From a checkpoint of a small transformer trained on Wikipedia.
Size: 13 layers, width 160, vocabulary 3405, 3.91M parameters.
Architecture: RMSNorm before each block, rotary positions, no biases in attention or MLP.
Training: a variant of Muon for these matrices, 210M tokens, 3202 steps.
Each number is 500 + 25 x the weight over its row's rms, rounded and kept within 0 to 999. Layers, rows and columns count from 0. Numbers have three digits each. The size before them is the row's rms in percent of the matrix's.

# layer 2 MLP down (transposed), 320x160, rms 0.0959, rows 110-139, columns 0-159
106:505469482522495503515511471481503478540490532467502486498476523515497460482491488517528495526436524568500512485501503521485510471504481507458488485511491493485495517493462478493523523527493475454491523542482508447547484533496506526489535508529482487512456522506543486533522500501456483449490546509509540489519521558478508563532479539482494509485514481501466501477499472496509486511533510492507520507472447494522477456476498508535474480448498487530529446499489479486513452506493507
103:536536501488487505480464518524465532516464485495564482519501502478529523508474521508509506521521534534507551487511530449505518491509505511539478506496477478496497504488503468495475517518506505507523496491520466512502523539487496471479547535531535521498471510471490510519518509532479502518404477504485535502491492484503466490468511500481514496494522514479420497508533501514500504521464454490524496436557480501484502504523463488515493447468471509519482502502525488462498502556529504
098:498507469503491538492500477489489530463489470518507511508493535448498485545484487518469486482503492447477485514508478487473517444478527468520496514514545532480512500503480430506505540468483500515537475484485529519495509531489500490494530485494465501457482496466464490478511466465512525496447467533528510474485547506500452483498490471482499509511489461535472448530502540540539483501458497546524534530486523500488534489451505511489508477509463460517528492517527506471491496532506493
099:508534505507508484533512491506510494550432497498512512513460491506456502486536500492522520512529483501486463498456536490507485530459478515505484483547519493490494495497516496497528532481529512540537493522523497478516510523490520463522524488416496476530530512527506502489508496506476465479455444501489569496513511517536506511502525521531542516480473525513529477520503502494521458515464510520519480464512493473455477472481517487488512484487476518482433490462480489483527487543452491
101:564432496489532499497511500506497526510502561487553468505486491508478516457498503476474501472489520539491578497533495504483509521516502487481527527500500515470501507483510495523514479497509495501491526478434503496483487464519480506476484463478493454506526452516496485473467500529515509469513500485526481497503522469542506516518501544468511475472507493521417496506496528530460496533446447487528541490499488505480483463540491495487520520520490496457482490476492509508491482463488508
099:493488519479534483437519497548535488542483495450495525496534530527473536495536517508511510504481490478515499507489516464539478517512495505469503529513488519491529520445522519481534478504485511501513510512489466548513530509474481510503501510519481476505538496502495500510491515458527482493531505501450511475526534518530482507460455502490521529517462543524485520448523494514453545527552513491433495509526466502456530472521500499491511510490581507512526525488491511498486493474517501
100:486503539508530516483530506496473509520520511501527495491483521488481468501494454535511497531533520517447486465543486524508481505506498507507459535510508537467468479495520538507461484492487499446490495446496514499508489533535462511484517496452519487460517530524525463453483544521485479540553544471521510479507457566519506493510513507526501502460509471465471461499522472514527504497504514500501553506495518529507508514465471457504492466446507473495475503503493479497468456506512512
097:537475496493471494519495465515484478463494476478488512509504455519527483522506527506521521514457472505527513486510530516509499505516511482496539530541534511477519486544452539510479524474546461533482490491470420554488554507472501482468477491494507468509480503511489493517520526515517496472556509483532442493512495459520465482517498526510546483525505477486530519499474518496520532528508512501491524502496502478569518479516509486507490551498472463521485488517491567510516489507486489
097:472501493495512502501463477508492489482539479486484471561549508513477500527471503459503486490471540515519489500500515514511528520497466480481512527486503514514533505475468520512494491497505507514500480511475528514501478510521553489465501527516494507467529540497483536505455505525469467496523488510546484471498486515522495448533528478498438513580491443542530436519509485526486506535505454510506507489439478531501482515497499500476493477480430509517473481500498505519494469514542482
100:500512493508470466496505461477508530520542508490463537473468497505469498515524481470528516523555480528503500480482480518501469563498516503520515506488495521498517467484504509553514489488505477577547474516500562496485498488513509511501509512468491487480514563506479487487501521480496493529435526470508515512493485499520515526495512481485521500527496514499527521509452460496492479475544500492505499509491512524511516466497521490526495419462542481494514489491534499449494512448438488
095:491509503504499471477548461505495469490498521544538501473506495519474518481505499450512454499491481545477494496501555470460551541511494521517499542551506492504476470487461540489517492505432527506524497522494505538493491518521482478494526499479521534488506530528480497532496564516495576514486478496505491476526517520480522501497503483487509526464509524532510537528552526474499519497482508470484490503516533492519525506451539495514530509458499489499471499476524492503559538484489505
100:532499497507512454469503465515517480501501527526467451542492486518453475512517494499515560457498542529532542528508503518521496477467444527482547445488466518511506558480498482487513492492487507467489552557501498532498483528484540515504482477524468495486513536492502460513520498501468523490511480492504477469461495479486482578464508479512489504478505544524503505507450500502499500481485491490461491515494494539521561465506506518482523472509473478515529483515494507505507489507511504
101:482502579511497466473514547469510475488489540484507481512471520498471496523492477511499533529511491530478502538489512488491484486504532527485534438512501498543505466500496434514517511527506499492501506549516550506488506499499449483527494522524492507493528493474484491490500465475481551515516506451420503502469529485544495492506489537543473533503502492504492492496450488555486507520510495497456473525514520492512499495554489509462513523511439494499458511500494496491516535494474502
099:480534492480523540505487510530513486488567474521530490485519444445489495481494539498520495555530510451535469473491494537494497488493485482517440500450505501505502504498512507547477526526515481485538510530471483436523499444526476489510485473496510507511493463482507512513494500471479519476473530514490444501473496521477505538556502511513472499544510517525484510503490475492435514515535490508495513508493510513488561467480509508481523494484513517513515503448509499477486526525517468
106:503501486475481543449482488505510466490535472511489472492485489502528545520539512500495511526546525510498461472511503488497454528494536485493449477458525486479488542517509512416497495513530504438498496449513508498494507494481515497539543503495508483450472502551521503505521501519531511540513506481512493475493502500529495503467507538512538529507503481531481482504484504517508487505520466489473526539448522511550514499465530480459488482464485472514487510438527455491519503507486483
088:484508464464513547497532463473486457484525497476478507474467512558535489487505516472450520519492537510526462520487532509516511522465473524469503479474496514516459517494516552480494523492484492505480520487484471451529501515465467515512523506478450487471521488527518499498491491458481510484461495510518556452511544508518453532499465477512548479518505501470455487504489518469526484509497511496530502442528501512502526497524475475494494458482479487502485535503488503491459503544493547
091:507493513492538521512516528536489489480457507492526534493478461519512518483454543503512497473513482523475522464468454481467509476486509527510463497465483532499467516522477509543511485490504476475468522474502509495477461479477522542501466485499498486481526513517490452515502497549481509494534469516549517487530579523507460457476514519530529493483487481465489527525489503510501550497478489529468511490517506532500489510495473459516496554449510535511508521475508469453517454509480493
093:497508494489490524508521555514442513486481440515524490507498514510536515488557494513469522471509479510460531490520501514491523505516472448515489528489504533468507483531524495538476492532533515506494466475497534484504483475503555441541503485492473511486502475509497491472487515454470458454435475521495504503494519452501487523509554512513500494483501502520423498479521468509509495537453519497508491489521519458468486500484475522499515493476461490496494517474493524503501542514488453
095:461509518485507516536551480514460437522494514491507533503473489522469474473490535476502516477533502509495522512474535467519470473491502471504474489467520472501504501517505483516457492512446507556494446520559473500468531472496467477491540493477517480513446512488469521461488482499519496566471525510478541518471527500487515498512518536565490558487500500532492494504523467509480513484489497468510527483531510491491484518531488501514494477539537513536504492498521528488489502538513486
104:505499503505494528525492474480469495518532475452560497505539470459489488488522508485537471450520507480518489507449517526491508520518496465497505511480493515462491520544458499478527483528512464544519516432489516512521480445484526479510507480505485490525486473526499544464489489537483521484546504489492497465506440500470520502532455505498537464511476526502475521537516501459531472498488482487460503498482505537523538483485505520539474539522495518474474499458483496545483494518497507
101:519501495504504502493536462538493512498494427450479520491490552492493521478512476487487506466462487522511471518475470543511479464512520472473439490510465470505522511497556484461473447546484490528510529538530481527517489446495509491473493557514499501510496505458532497495509499510538487506433493517512504510524522524498482490500520540543516509509452539489501504481540475486504500483528500496481458492517496458512505474504508447467477512489488489490478500485509474458518471511519497
096:497472502462542518475477471481516497498536483509484471509518507522497462539456485466507498510513498500518512471556463520479498523522543481488484527471522524501530508480518513501449494519499488505538492527489508513501539512466483528517512536495512509504519435461482480506506487511519481497529569487514477474521507481469486492521490507507494495464526466523538503514521506500538519475495495526490487498479517503515471539528482530503507562454498543527532481473503497533496444468581532
110:514544477518475427511479517506531527483465486471496516500543507517479512518470477480475474506470501495510481494493500501468503484488513510511489493425503485470503494510456504473526483528536531427521503479509507465461496507530518538474542469468502523515495484484521512521460514480541502539521543441531488460504507526512487526510531542512496482490479488480499494477522527485488470504455486448468522516515492495484487500518482517480536493480451504508502504497444494538546481479486496
098:504481508488562515521496440500508495493519488510483537492530450536502515508514497527522516518468496499483489465516490487516500478465520510473512521532478525537509533433531512462516474530550517504484452476547504519478479470511487508486533525512491502521482483471482493482520501487503485457522539510475502501476517501465493532472490522449498489465501471506504501487464494506458511508523500467492457514490465518525554458512515511492522556475466460483472479536497499453492537538526524
099:514522446473511539495502484492498511516489446443497513498534533521492467492526484504511553471527491523467492510491466495486547452474503502490496486494481477500524466516507475507517493501526532479421517473515473523475497480493479484489483467488511519443483529565467536502503491505517519476564482497495466500511462520445497465476509509503495480532511484517509516467490481515476500503523501480497522545513489456539452492515500502478495552465494486523508501544502481509479497503546516
093:503507513518495528477473533459518527479471528465539478518542520502435518493519508528503494466485523516478468497468532511543535507518546446466507514543480510522505477507493508474487464518481523528508488487493506546495505545494519493543488508523479525502464521517480521520507499488473528470500469538489473457520507527500518502521569529510541454492478489458515480492477443477497527508514475521486505510510468540469498506515501517472477477526462479482486478493515490490465492558521490
101:482510509525502534484505465465543542487500492532444491499465470489480505512488463550475449473493444493464467552503481509474468491475498488510546537512530489494485484492500500502514525469523506468488483509521515543451554495534484490484504529492499506478498528537513493489495500486483504505510510506508498481507502445507500553495509491514490535460499466503460519518514491554508486525529478504485493477479542530520512536488510550486491526507549524451473535472513479513516493484465454
097:503505516522505515493514481504500502518485477530513499512481553513521472490541513492515525520484508481494535489504478490522476540516515538503502542466498477461474482465512505496557469477461484558552521508521516521492459499520463500526472473477519471554494477489509496464510517494539486490430506489477501469495492483492498525471528492529496508545479564532517527533468482496485522493520531471445492492493510504518476453470493463507492460491520473500541462505502485512487481483561482
087:525452531489515464453500507466517457512474486523517536473495523473481489515481533508524462513505472497502496484484523502469495506467470501498501523478503463491493458514490504491541499517516448503501507503510502511509474472468484490521472536530478512507510476509523546467547492461527498519493487474550467449514478554479509427477475464521511512484531489495543480473499510481545516497529514513516507465500490462462483493472528491504466529477472525497508462532489494508536528472454457
093:483519493492493488480519496507471467497487518495477512508529522489533527485479497518461471489476526509509484477509455506512499490487516556542443538527537486510514565535456540510531494510531481461515494469431519499483535541456496491485524513490492515484533471492510491495535498452498518520512541444498516505497527509505527447535494478448519491529495471474508468510504478483513513499497486491518503540488475536512544512474507503509524495474544490491491476457548478529472514530513516
# layer 2 MLP gate, 320x160, rms 0.0706, rows 111-139, columns 0-159
107:514533489471452521503511504505463477504490465494544494496504488464480469483477512469431532503484528543506554468480525517433478474508514455516486487442496504495524486502526502464507530520512535436512468500533537490492497502483521491463512492460531524542479528524480547487481505517529475510496493482523429533453533480452489502467477544504536506469509484519482509509492483513490495511489490486518475504514513483498496505501470495453519489518508530533505493501538505505497499478508514
097:510523481486506519540516476523483483544490499476488474529510527485472503503520448498465488521482488489531471497478482512490510547467531494514494484491555498509580508538494486499508483456486529543496461499494509526512496557557497477545492496460485488521525512469510507478506530524481503480483521505551504506518578515469486474471523483529450477487501488515466502504519527520525516532510516509470518509515528504529558485522503527471501490484458495455495470505519493526520510493486538
089:543472536509524502503505517509454516493525516502454453507537523535504514505466482482474530504495497523533497504521480472508513498517487524517504513530464480503515531473467482562524466534479502522496469480490498500504474463474492503509509504542487486473434476491527480480485533508485466548515546522560467514516492482518528501528472477478488482499467486489479494486486510547501534560542510462499504523529503498507539502512510522494542474537476510467521481524516456485470510450499532
099:517492490526461470469459523489481485533492462488499503468478511487524499511500527527519531469517519490513470494499500487495502501508479582471527504562520468496483467499479501482502500494472484520461532510539454488517474534486518512475500508531516460528509507499473533531516511503514503518508553487467520482496513484516465468481495494486501503562469520493503528472503531502457486459504485484490473495467492504527499543520499500492586518534499497476521469449509516507512502444535547
096:477526467503467510462499543500504498469535543525514487482499468512533457516506486487507473483518501524532471477528496510500518497479485477484516531543478441495482499451481542483472537521499501534552491506527483495475488528541480475502469523501521508527530510468461437535498488513518532512520517496512523492547489528522488517502491539498515498476543488509497453593482506502533489477475518513458539541494472482485499514502464502504509522517477504487471505512497483494519513544538500
098:503498544514475534433540565543505505498507530482485514486501485496472531501521494522503521491494480491469504490551466464518513482476473546504464538528517519492509478507505491510487520510497514474495493478428537487490510497553503453456489473459523513466507488472527476469486477474513449495449494505506548564499496493490497526504543496527481517521490499486474510539517487496509517500541448514488514481497484488502514510522490506503463533471466514515515461499518533497462497490460494
097:485478494508490489540506545504472531508501467517514479482504532530472520479531484545457485490470529486507510499520505508527465501512474528515534519550508510472493492478471508526514478510573488517486471452453511516501488504456537503456477486497493535483470443480516503474487498486517464471494505447488480494508480461499511482527488465521522530478466506521522543502500507469519546490481447492546453495520519510479474483457494510522464464501516506501505443454521505515521501498483491
097:503491466484497485469472534472484500540477536443521517477473502496514519536522499492508515499564469513517503489496486475510490480463540519502526491499492506479499516497545507494505516458496518477541540483497462520494517477499483546495486500504507485566515470492518430534492523508517501504495538554483481498500518501462538479515476494492547481453538504475508507505504519494487513488497538492530491480514518432519543482502491540520478562526512471482529521472530496466519538525512472
102:463517507504473536500494511513510523494506482492542507481468516501436511501488509530500467505480514466506438516551488478474546473494481549511472497534497551489523509462496506491506489537486481504481494528488494480486452541506541504531509458497514526477499487507510499496496489483508472488480465507477526524494499504499460520512521521526464478463479509506491485517520481521513554547486454511495535507493491465506518491517497514459469514488467569498481463506485530537501481577560502
090:528499525488515480492538468504539519507491461509498482481460464478520482431482495510454507499496485503450498520528478492514483556469537521545511494567523492515527525482476494493491495509495546525489500543485522506510536499513546457509531474509460500476482486475538513528454523508536520523478545522525530469534492486499529459499492450483532443490485497498503464462504504448492491512486515493498506497526480520495468508511513493501474493467492523502474497471498489520509449526538513
096:484508460493540470515456526527486503558515457478517511477528518486509489530484500480490470474506494515484464519484487495467506494478482527511472522502484470488490474474553489531509475513504503508513472511505491514493555486499472462486515468477509466530486473507493512493472547530509487530461506493517523534493494464514549515519508504517451469553472494538516514478491547537515518528544494487549513526489507488515495503435474515531500511496518499506438476499447447504457529518510505
108:485477500516514540458497505513479536495475506490491533513513514495496507524511548445472541509507500514520523500508487495507476447513505499521549496514510461516521452504496457502502509477487535511491494522480512492480485531472503509510466490472514487518531475486489477467448475523494486469541513480445485465500489456489471506506490515512472488529513505477456510488494501542504494491516525450509446538521476529505533464526479527487517564555472489509476514478501465446484521504439536
096:511494510487491463481480506477512526485502512461474489466525550496529514500592535502495525516505514494535482496495548468473505526497517490447554503514522497501496557535517535447498510507497499499503494512486500524497517529486479500491475503502533504541476515491439511535536513499545487518469478470460536496481507540508489535502496488478487492513513524491503494477467429484484534481497521464499516488527430472514475525519506472504519501517479523523513491498493490508498478456456462
105:477518530465525510498453511531479526497510511498509513516488451495506454501487514507510545519497535562506521480489477483479485495499531493520486489459484505512475485491469496478474514508478436513496485509513457486514463509501512522478486517484537553477528530518491504554507519538488514495503470499502468473489525515467497473491485493493515550481492524501465458549502513453503508533466474523564504527439534518490527487484460482525482498448437507500492509486501472519471526484520485
093:541482512548501496484466558525515550516520510512496430478494511498519528544516494512481471479518486495498497504494473475518521512500497512502513555497493509494512512502515487535501503516509478518515519538515473506488519496529510465518506492515478500532471449489527512593531478486504487552554481479479503538480498475516497486529511516509505512446475511507567502481494499500468545506495522486462516506482512526490484468506475539539473526506488498480469503488541488522507504468447449
092:486516509481476536500520480487518494492561486500473478537564459498524501534470517520501534510531513521492556500491476522511451490491506471501470524463521509492466515465478503477450492514479538533509517500495533524486526485525466488479486498536520477466433527513490539534510514461501519481501486462516471482487498501468484545479498494461500491501518535485476483530497513511504457495465488482439497493498549539538527527494503516501519480493463529492459491464494511536499526507533530
098:506509445505478523474489477505501483541487530505534515500519524470483498524475482497489488482492487477496500521524541514496484529531477430534500504468509454517520517460506518495517537475488485493485515482538493529468436466513532465511500522486486467521449525475525538485556491524540522548528511484531535512535499525486502514503492535516563502520549497521496490528477495506520490498465476510455503454494565505518503480483498475500457485488513515454504464503492485498477493496486520
097:517514446510479514496474517516475557537526540497480502524527535494443504522519490522469477516483487489495512481471488497478512551458476487476463539486508519511524493470502530523550497495487481473476507464539500517516494557505526472469530507495513550490475517495457534517496515515467462518525475521557508476493489546494532480487517521531519520542487490498488502541506525481555508533514488518505500524477495471482483530514451495477478518462541504477508524504465509533492498534492521
106:509513518471501468492479482514544533407531532546520492496479516501511508529507509503508543492486506535479515474486485506485506530494504493512499481496513537494471507488491516517477516532442462448477474509532481485510546494505497532494471532449518511484502503484530546532525492508481475550461478498538520502491500499513478509480497538533508519511580508508467523498501505535497462495467497476504493474565468518479495491480503518505503467491526503554522497520484478493516551472506486
107:465489491477539520539564516564491489510476514523511504507464517507481541518521486501478522472467499489509509483494477532485500502470532493487538480482507469467545501506497502505513518507493518483550506516532462521479525450539511525547516508541514476514486485481489539532481488489537527508463496491526507479495536489482471474458503533483518505490490489490524517466497452526522545551511494487483493466536469468529515492483544483478500532497490502445465491535487469521517532463499540
095:514471520501541458483465492513461511484505490487499475470487513555509500493492514473499503493539504491524499476519502501477486568537483517465444506493484483493520471479482478483504499469511508513510474513494534440471494529465511491501560536532491529508468470463506436502495527495461486507534482489540511513494474485509524488494515516512476496524493494490523504481521522500526482465480449509465477512548487531501478530512493472496538506520530562539473508471451524526497474466527537
106:527493498494477493512483556529528458485523500511530489508497500483512467521491509458504484479474496484492523548465524453506504521515512501514490468459504523500476551486477524459476483482513508502500505509498496483493522483512528493465526528460478506551499500504519505500456499527533511477516530484459431494492494512487486516461432485513553494485527508464491466473495523476476490449455513527502453482501496488518479469493490439520533480517514519525492511496443480539527476531512537
098:473493491538489481551499531505476510493528469514479470525534512512509515522504510497483499492467501471505530496514498496531473474461501467490512430532477516500520456524512517495492513552496513518529505524491483507459492503540492532519513466463489524534522507501488534449513521483503490469517469489479526500475485489503452527504529503535469521521489507499535555489483505554541462469474511520524555488472456533487508536502491534513535524475473530521498456462511444482516465490503499
100:519483501477478489508507529525481487515455482497479497495506507465489480547558489481544500460519489510508480520516479523472533522485437492431510514504527466520506507485510467490509496490474491511447503493470524509481482467500489491433513477480474530475496525510497505506496478532429480492443535486527500480443532563507525469528458508487469463496489491489540522498510521531512488511521485490449475519511492507478485532494480486508522534518478534489510547493511497517534502502521508
091:521528457504478477528506507500516513507516459446523489505528514518528511464475481477515485523480512506511521460530484519529480458465482540523463461506506534493537513475549498536530503473523475493500513502449505468479520468536509518495468489541465519532490489527483500461491514516539504476457511491501547519533481451543459518509465507531522507507506496551508472523489489504455441514516515504525452490487512527541510496497520525474487491533484520483486500486447476506518489491474484
112:475495520480528472548529490533464487470505494456490526463488492476468457520474454520490503490484447537496535516509465502503528501484539508519480474463492532464470482499514482496492475538513500534537462468530521508533530486511482497483489518510519495510529464481502505520502474504504509511472485496475481446501513521537484538489476514508481471501526516448464518529520440470537498481522441454510528521516518466505488511493539495495514512506457486546526524462524487492525528514477514
099:497547481479499483541490505521488496511493471513457466477512497511511496457507501497460485545504490469530510558501499493469510516510509537518438531520503531471527500468541511531485464530476473491539513498499481476526491473502521528480514454488513476500501521493508477483488488518477519524519510553506498538515498521525495541598518514504513507489470520512515514503513469473516499494488523519482511463469498487450478444512436526498509508478527488517477467488544507484478470548491508
088:517486517495482477493505513475495486473535486517522530493520516452543530499525508515504545480500523518499504556485517498499551525469457517485502496528510473479512534465475482544522519464519521480533494506490521539428484505530545485483461501521473463507479531491527495484515510498528496501517533467483462462487513482454538563493513533479535487463515465519527496435514494536488488530492506488475508536511534507493517489504463491513501485526500519494492510517531509521537553514505537
105:480514533503499465505472464560525506491545488508503520527504496506530511523508453520529470473448495487515508529492530490491497507496504526506517511495465523469436466448495486513481515547483513477526521496475492527475468478512528555481517476509526485533501502520534492524507506515483517511564511531500503508547492500498456513497495475514526493430494513504535434510527491494459488464496491563518524490521496509478483479535467492484490485499508464504470487484506471511537486511542535
# layer 2 MLP up, 320x160, rms 0.0702, rows 111-139, columns 0-159
103:526522490563537501482509499505535501539495528543472496504518509543521532496507504503528452466492488462493461499531485484536528493498490555447494546542516551524467530491483495516517483508504470541502512481461484484515481485531502521532512515555482503478534465504498466496535497478500536518494499510533513509518469536557490500514491457480483522512489494502527524530494496490492488505484526528491524475515496523508545470458510497498457534515555504442489510476477489503522508499477462
095:529514476498550494485508500490527503509497502508472496441566522513482515482499479506459502483478470447535485499494482533507512510487502464517480469498489485560513497502512473543539518483451516522480490466496503526503505520568531514503483509440421506492492520450506536499507550503478489481490529509495513457504532522480517462505482498480500567479500486524472495522491526522501533511455480513445491511498490528513505473508515492496529508527467470502510482500504465470518533487501506
099:476539488511501459518520487489521510505439487503531539455442529494488487508533498524484466480503522475509523467459508514493467502461533446482499507536490501487500508507515466446498524496538510491548495531510469485542540518517502502487485497423498470487550537476461509498515493514469482478493440505479533495455526549511485491497544530496535489530511507531537512514534517471531504459476505515495467521502479506478478469483480496492472492479521487515512498511497513470509492519502479
102:484484511507499512488480495492494523458520503529487486500509483510472532499519484453472482461510495558517505483548490534545490515491517406466467501497512515459492499476477513507518494521480490494514462493454500477511475456515483536506490512530528522509516500526472530501498515507493485474455491484495492489476527535518512547486516510463491534461496509498482486531498542485507524492486466498497561498493487539503534531530509516514448496492447504481488555585490495500512530505505479
098:495519464505510489512478448503466454545504486519493485482509506474497494485498478451480479453485477498483486498476490470502512480462478500530474535499506500497520523488494482497487500470447520501534472528515510547492488484492485507490595471487499494497489480561475491493512505519513543489482527529491479515475504475539519507485484518539449475505489481521490559490532494529530505544541510512559451518500539544512513489463515474504459488492494495517470513530474487467542497493480504
096:512542506566497502483496556512482519492494504503494520497517516527545477481474474498532502493536506518467536447513515476556474504543478554476509538553499492502496500466491501516488458537486474542479509482471502480558517546471482474499458525496478494502517487478501459489485530484519493492506510507493532504470495513520488489488502485531473482522510529462456519524506488508500520491504522535510494492515534527462481568485549498476540507481477517480491452540507506518486496485455493
099:510506490487490534516504539496492470477498527552495458512518510518525484536522496520499526527455469500525501490561492484479427522483437524495515523503476512511478502480514500521509506484572471501506512509444466502486474502486474524473501496461461508486458452494499505532534505540493473517555487488488484488497497445522496478479497458513538524489489502529516535512476554471493523492516489488490487495492500510511482464500502473511489465488538493499505449483502522486532523518562506
105:484503473487521511487508532512480494498488532457503518496509471457450539540487519509517515503557473476508532529470495522498508456523509484496523536520444511513483524478553501515536547541544499510556499499467480551508482492519499553481492524531537514488516487491496454514488529510497490499477509526503485481472513489483495475523452480479542534464520490501524493508561548501492541503505470502533518540485506498501553512508486508493454541473484496507466489495501473484492505499514467
095:511500483488516471524505505490475486505549469498506508524490493462555528461481468478516531519519503524509551530493503533518480511524498500503540499466483475496479511560532468532504509519506506558553498507543548533530478495521477510490502529474518502488484508482515495539509494534509509497520526490485485461518531526477538442496526489501533486501543493514517504489501492489495498499506519489502493506466547538499494527468499482527532489520480444520535547513477529454465467438484460
087:503477449465505495516498520471513532484541541511478538506482525525518528505478517530512472505522531501530500508484517529510510467507492455470468474474520510476517505493488507444498508494497464512485482483526498460496475494518486496499547537518476506547504523527477510485520492486465525467502459474498531528508484534491481553474492502504488550530558509527443568479462453501482505488504491506480477490485529523491538509514514459517470497507507504499553541558511508484503527485537506
099:487533525564503516453530472531527505482469524503493520590482481512472513490506463508508524528523514498484508509516511461504467492539507508504510482500511510473515515515472521513497501520499506449465587526489505535504444531465525518474500515505454511497521508535490478495495476476471527469524492485502485481490538503462473493484496484486518458447503509485531495528482500502484458526475516503455513506465501531477533487476483496510504496505466464491500498451498493492541454518500468
105:491500500504499532529532480527521509505546499501509530501522509515493454482502505443518500492530501463500517475479481472517463427496488492479459511483490504495500499529488476514505449505529530499458505455497545489495526553485498451499468453524492510549462477510513491504512521506532514485518492497518527508448465420511477518533473490453513497506475484511498445489491493497468500488451513488507502506509498475495506476463476507481538515447501477492562499491495464506533491481479504
097:484494507467494465500474490479504540554464507509485529472486517521481465536511476485495491484491499469468520532527486494488497529537537502475542468488509503468494524495509494476521477496494508487473518476493488518516473542441550500488455499478510479503511482496497475484499468483495416506474521483442523504476451459510535494507515477506520509556511523470482519468507459484478494499482504493520528491545481529513513493490455491480470498531513473533517507524514457491527492444438510
106:487459503544457486450499505519469463479499508471525467492518464478516503511529518510497500478527526505479521495470465478502513498467487492521542504518473514586507467518509455532513501488496495521479518527484483501500501502543470528509458474518504506473466490471459503543500463509520526519503489488473473475525513464478483486527520509487502536510485463499514477455530492521489520478451520514482542505492476463470497523484492535518525523521510538485512486442518528509510584476508499
088:479499460473512516524524471511475445499514490484512523525507539459476465476500491460504553537457483502502481482504535475460495498507463508483473471501518519520480499492534519467519491511493514502487479477493487506526497489474516519485499502481542532523512531513507500455521508505483531457502528501491508457522521535507484525495448477464512494556473442473443499513488536442512483499494496522573514481533510456481535514476471523488505486500499543532469468502508497494470487501514539
092:497480458535488467485533509517450533521480531549515517480496520479473485459507503466475460512484492464540466516501534458490514502537474498489497499493502461502511465507510501508515525510510494472532504512545501511505464552493504492525488494487470514508558481481521469474530480577514489552511531545469507523541508516543506477507524516494528499528461523511536506518484512523467551483514497529511527504496467469438493491501532510510517524478506493521518515514517508492498499534458539
104:510464533474523488488491501484502503484518514512449483511504502487512480494520512497506515530477492479499519454463480503530478473485527550472493518510503522483455512510513488473478465494507493510518510520484454470489532524495438532497489491513547477485525507512506439541435496489447544446506537499481468467507481516487526466489469436480429496498504515463458500476489519486482521497510507497526493524500465475512487491508528501503525451548488469547507494480512524493499490507516465
098:494537522535532481512504548500548526472512510500499519512491476487507511471447547467500474518515493503519502482486542486537472514508512506512568527472469514515497494515503483470541507488527489512555467546503462469477528472521491529520517517502470495513541519490555480512501449527546497489491506522469524556493527467480496480486493503470506508481494505510511489495488489493474490478504567491508514519522485530534494476488561512494514510500443533482496472550485537527503488475501529
104:469497525505502494502537469567517514527487460511480506501494502498505470495503529495466506511508492509507505510474455487517478421461492493519542513485518495511516489517534477492495505509457547512499490518509551529478479488453495504469502513536507498469475494498493488508513512481537483492490488593451526530516542540515494489482489489490508513494505450536553451507517477508440509489551458480519499502454475471509515523492468482495519546482506494515503517527542523503502482492506492
101:524492485522484493448475486480517514508524510537484550484496476537468492495491521502521478565517507507516535488479508474511504531514502508496518493516492511515496498516520503528519508496517472496501505478455494488540486515490472487481539519501437521488563533516484444520501510512474481518490536507475491507502477515492483514515531482486521493518489494557517494517475512432489448482534485501496517504486567550439458493527477476554537471495500499516515500472533517503457505541488455
094:491456502487518466457463531496477522510516530501497468513478501505490464481475548488498498526534479532517506498545440477478466532550513501485448505483470492482524481493494473464491507485491486490507452518519494479498500544486494500488511522500482513476511453510484451517523486460492492522516487487534471515474476501510528505513516527507488531529513504496536489474510484508527480457484500492468463515532494521541464513506468464509519522470495538506492507482465530510500452462589552
103:498465491475539538530524481506473490507514463484510531527538504483526477474505491494495562505494462502503547476489488528560479518508488472498537487516455500507523485496525470495507491515468479502527506546477480499475535529501490474531470498507488469428523510522504449486507501490465460489517474529476527519462477503475506471477493500476489548506521436533490519501498476508526483486547501543493514527501510527452486479481529524498477526509508493475493453489544511483456540526486503
102:469498494516518506484475524571523503468496532517513473547523473482505479512485504507479498505504505456432525470510511527553470503455495511472510530483431505555476456490504491490435527507511471501524467468556479502518479481518445550515524509483476484521512500490470496509511522481508508476538499515493508506499481501499499515479493528526486550498470495501508514530483511536472472490512500507478526498520501503511522501480534486458470501472531493484543471516496493462528487514562506
093:523481468469466494447458556468493502527469512519497490490501490498505485529555509483491482475506497514508492516526495500476496551464470484488495505497513512523516548490469493494481511452498506479464509478508505493507514452508499468497507482474461477466519527536533501520538505550496486522436517454525549484474514534493500483515510482500502463488498501522540505512536500468478474531487526469431470549520501473500455499504466506512510517532521531498542507457517467508461488495517518
091:495445556479551523502520547489520498509457541496536496513531504479463472526506548501514494499496537479493460484482555513536539446494529470463522503496475471513486460440501493505475520480490531482522497507541518560503500497513469495537540486476515484536503501494490497472505502518518523497464496522529500474504560522469515491505489462523502502481506509471468477488522502507511509494513484515517495510507486527509472483474451511521545560508478478475470471497536491497521487508488531
108:516525516489493474509500494497438489488491466506523509497510475554488495533493471486492511482488485531483493491554495488492476453488496470498463461474491523475504476524524464514482492526500479523532479477513525519499489456444480442499481463492472502536505449493481502504543493499520505495437507458507477496503558541530524512467498482492517438512498538475501490514519470491554496464503490460511506530484486492478506495507482487504513491555500520565520486503511495474535501502479556
111:517473534513521491465517476474531485482510524485560551479479485492507505520518508500510523490510514522496537445489484491540496486487473512491554504477467473524501475506457505478534490474496531509472509493546517489468447515493473517539463512503510510508486466497498506526510536496504483482486489517487516491499504471484521479396494491509503498493530487480522481523449518518491477484530513455462473528479508495559513497470515488511479464535491504467549525469484486540517536473529485
092:497532518484476486526481501502529509474501475512528539495526476492525527461523549495487533490485526496438498512500479498480549503522441515506520498507493476504481524488486481469523520464517478473503494513503500511484447527532557518508481482522502467490491546503516474499496564514548536527531517525467475487483497464487491514490461499441525460502535451536479502482474482557491496498508526511467529500499544512494505468501484484522513485530517508524492530502504517508470546472512552
101:471501509474518502536503501545513502477499469520509505529491496480507518516514473444496454513461476491497526482484538485507488499484503483489523505476449528518451468453468493484461506519478520502534492514477499512490471493479523536541524476489525478526501532532527471492535526549485475504580527521514499503531521517481486510498499482477504489460470523539559447531497519525484563446487500538521500476500528521489511487531507485455511476491491534498481525486530506499532491508523513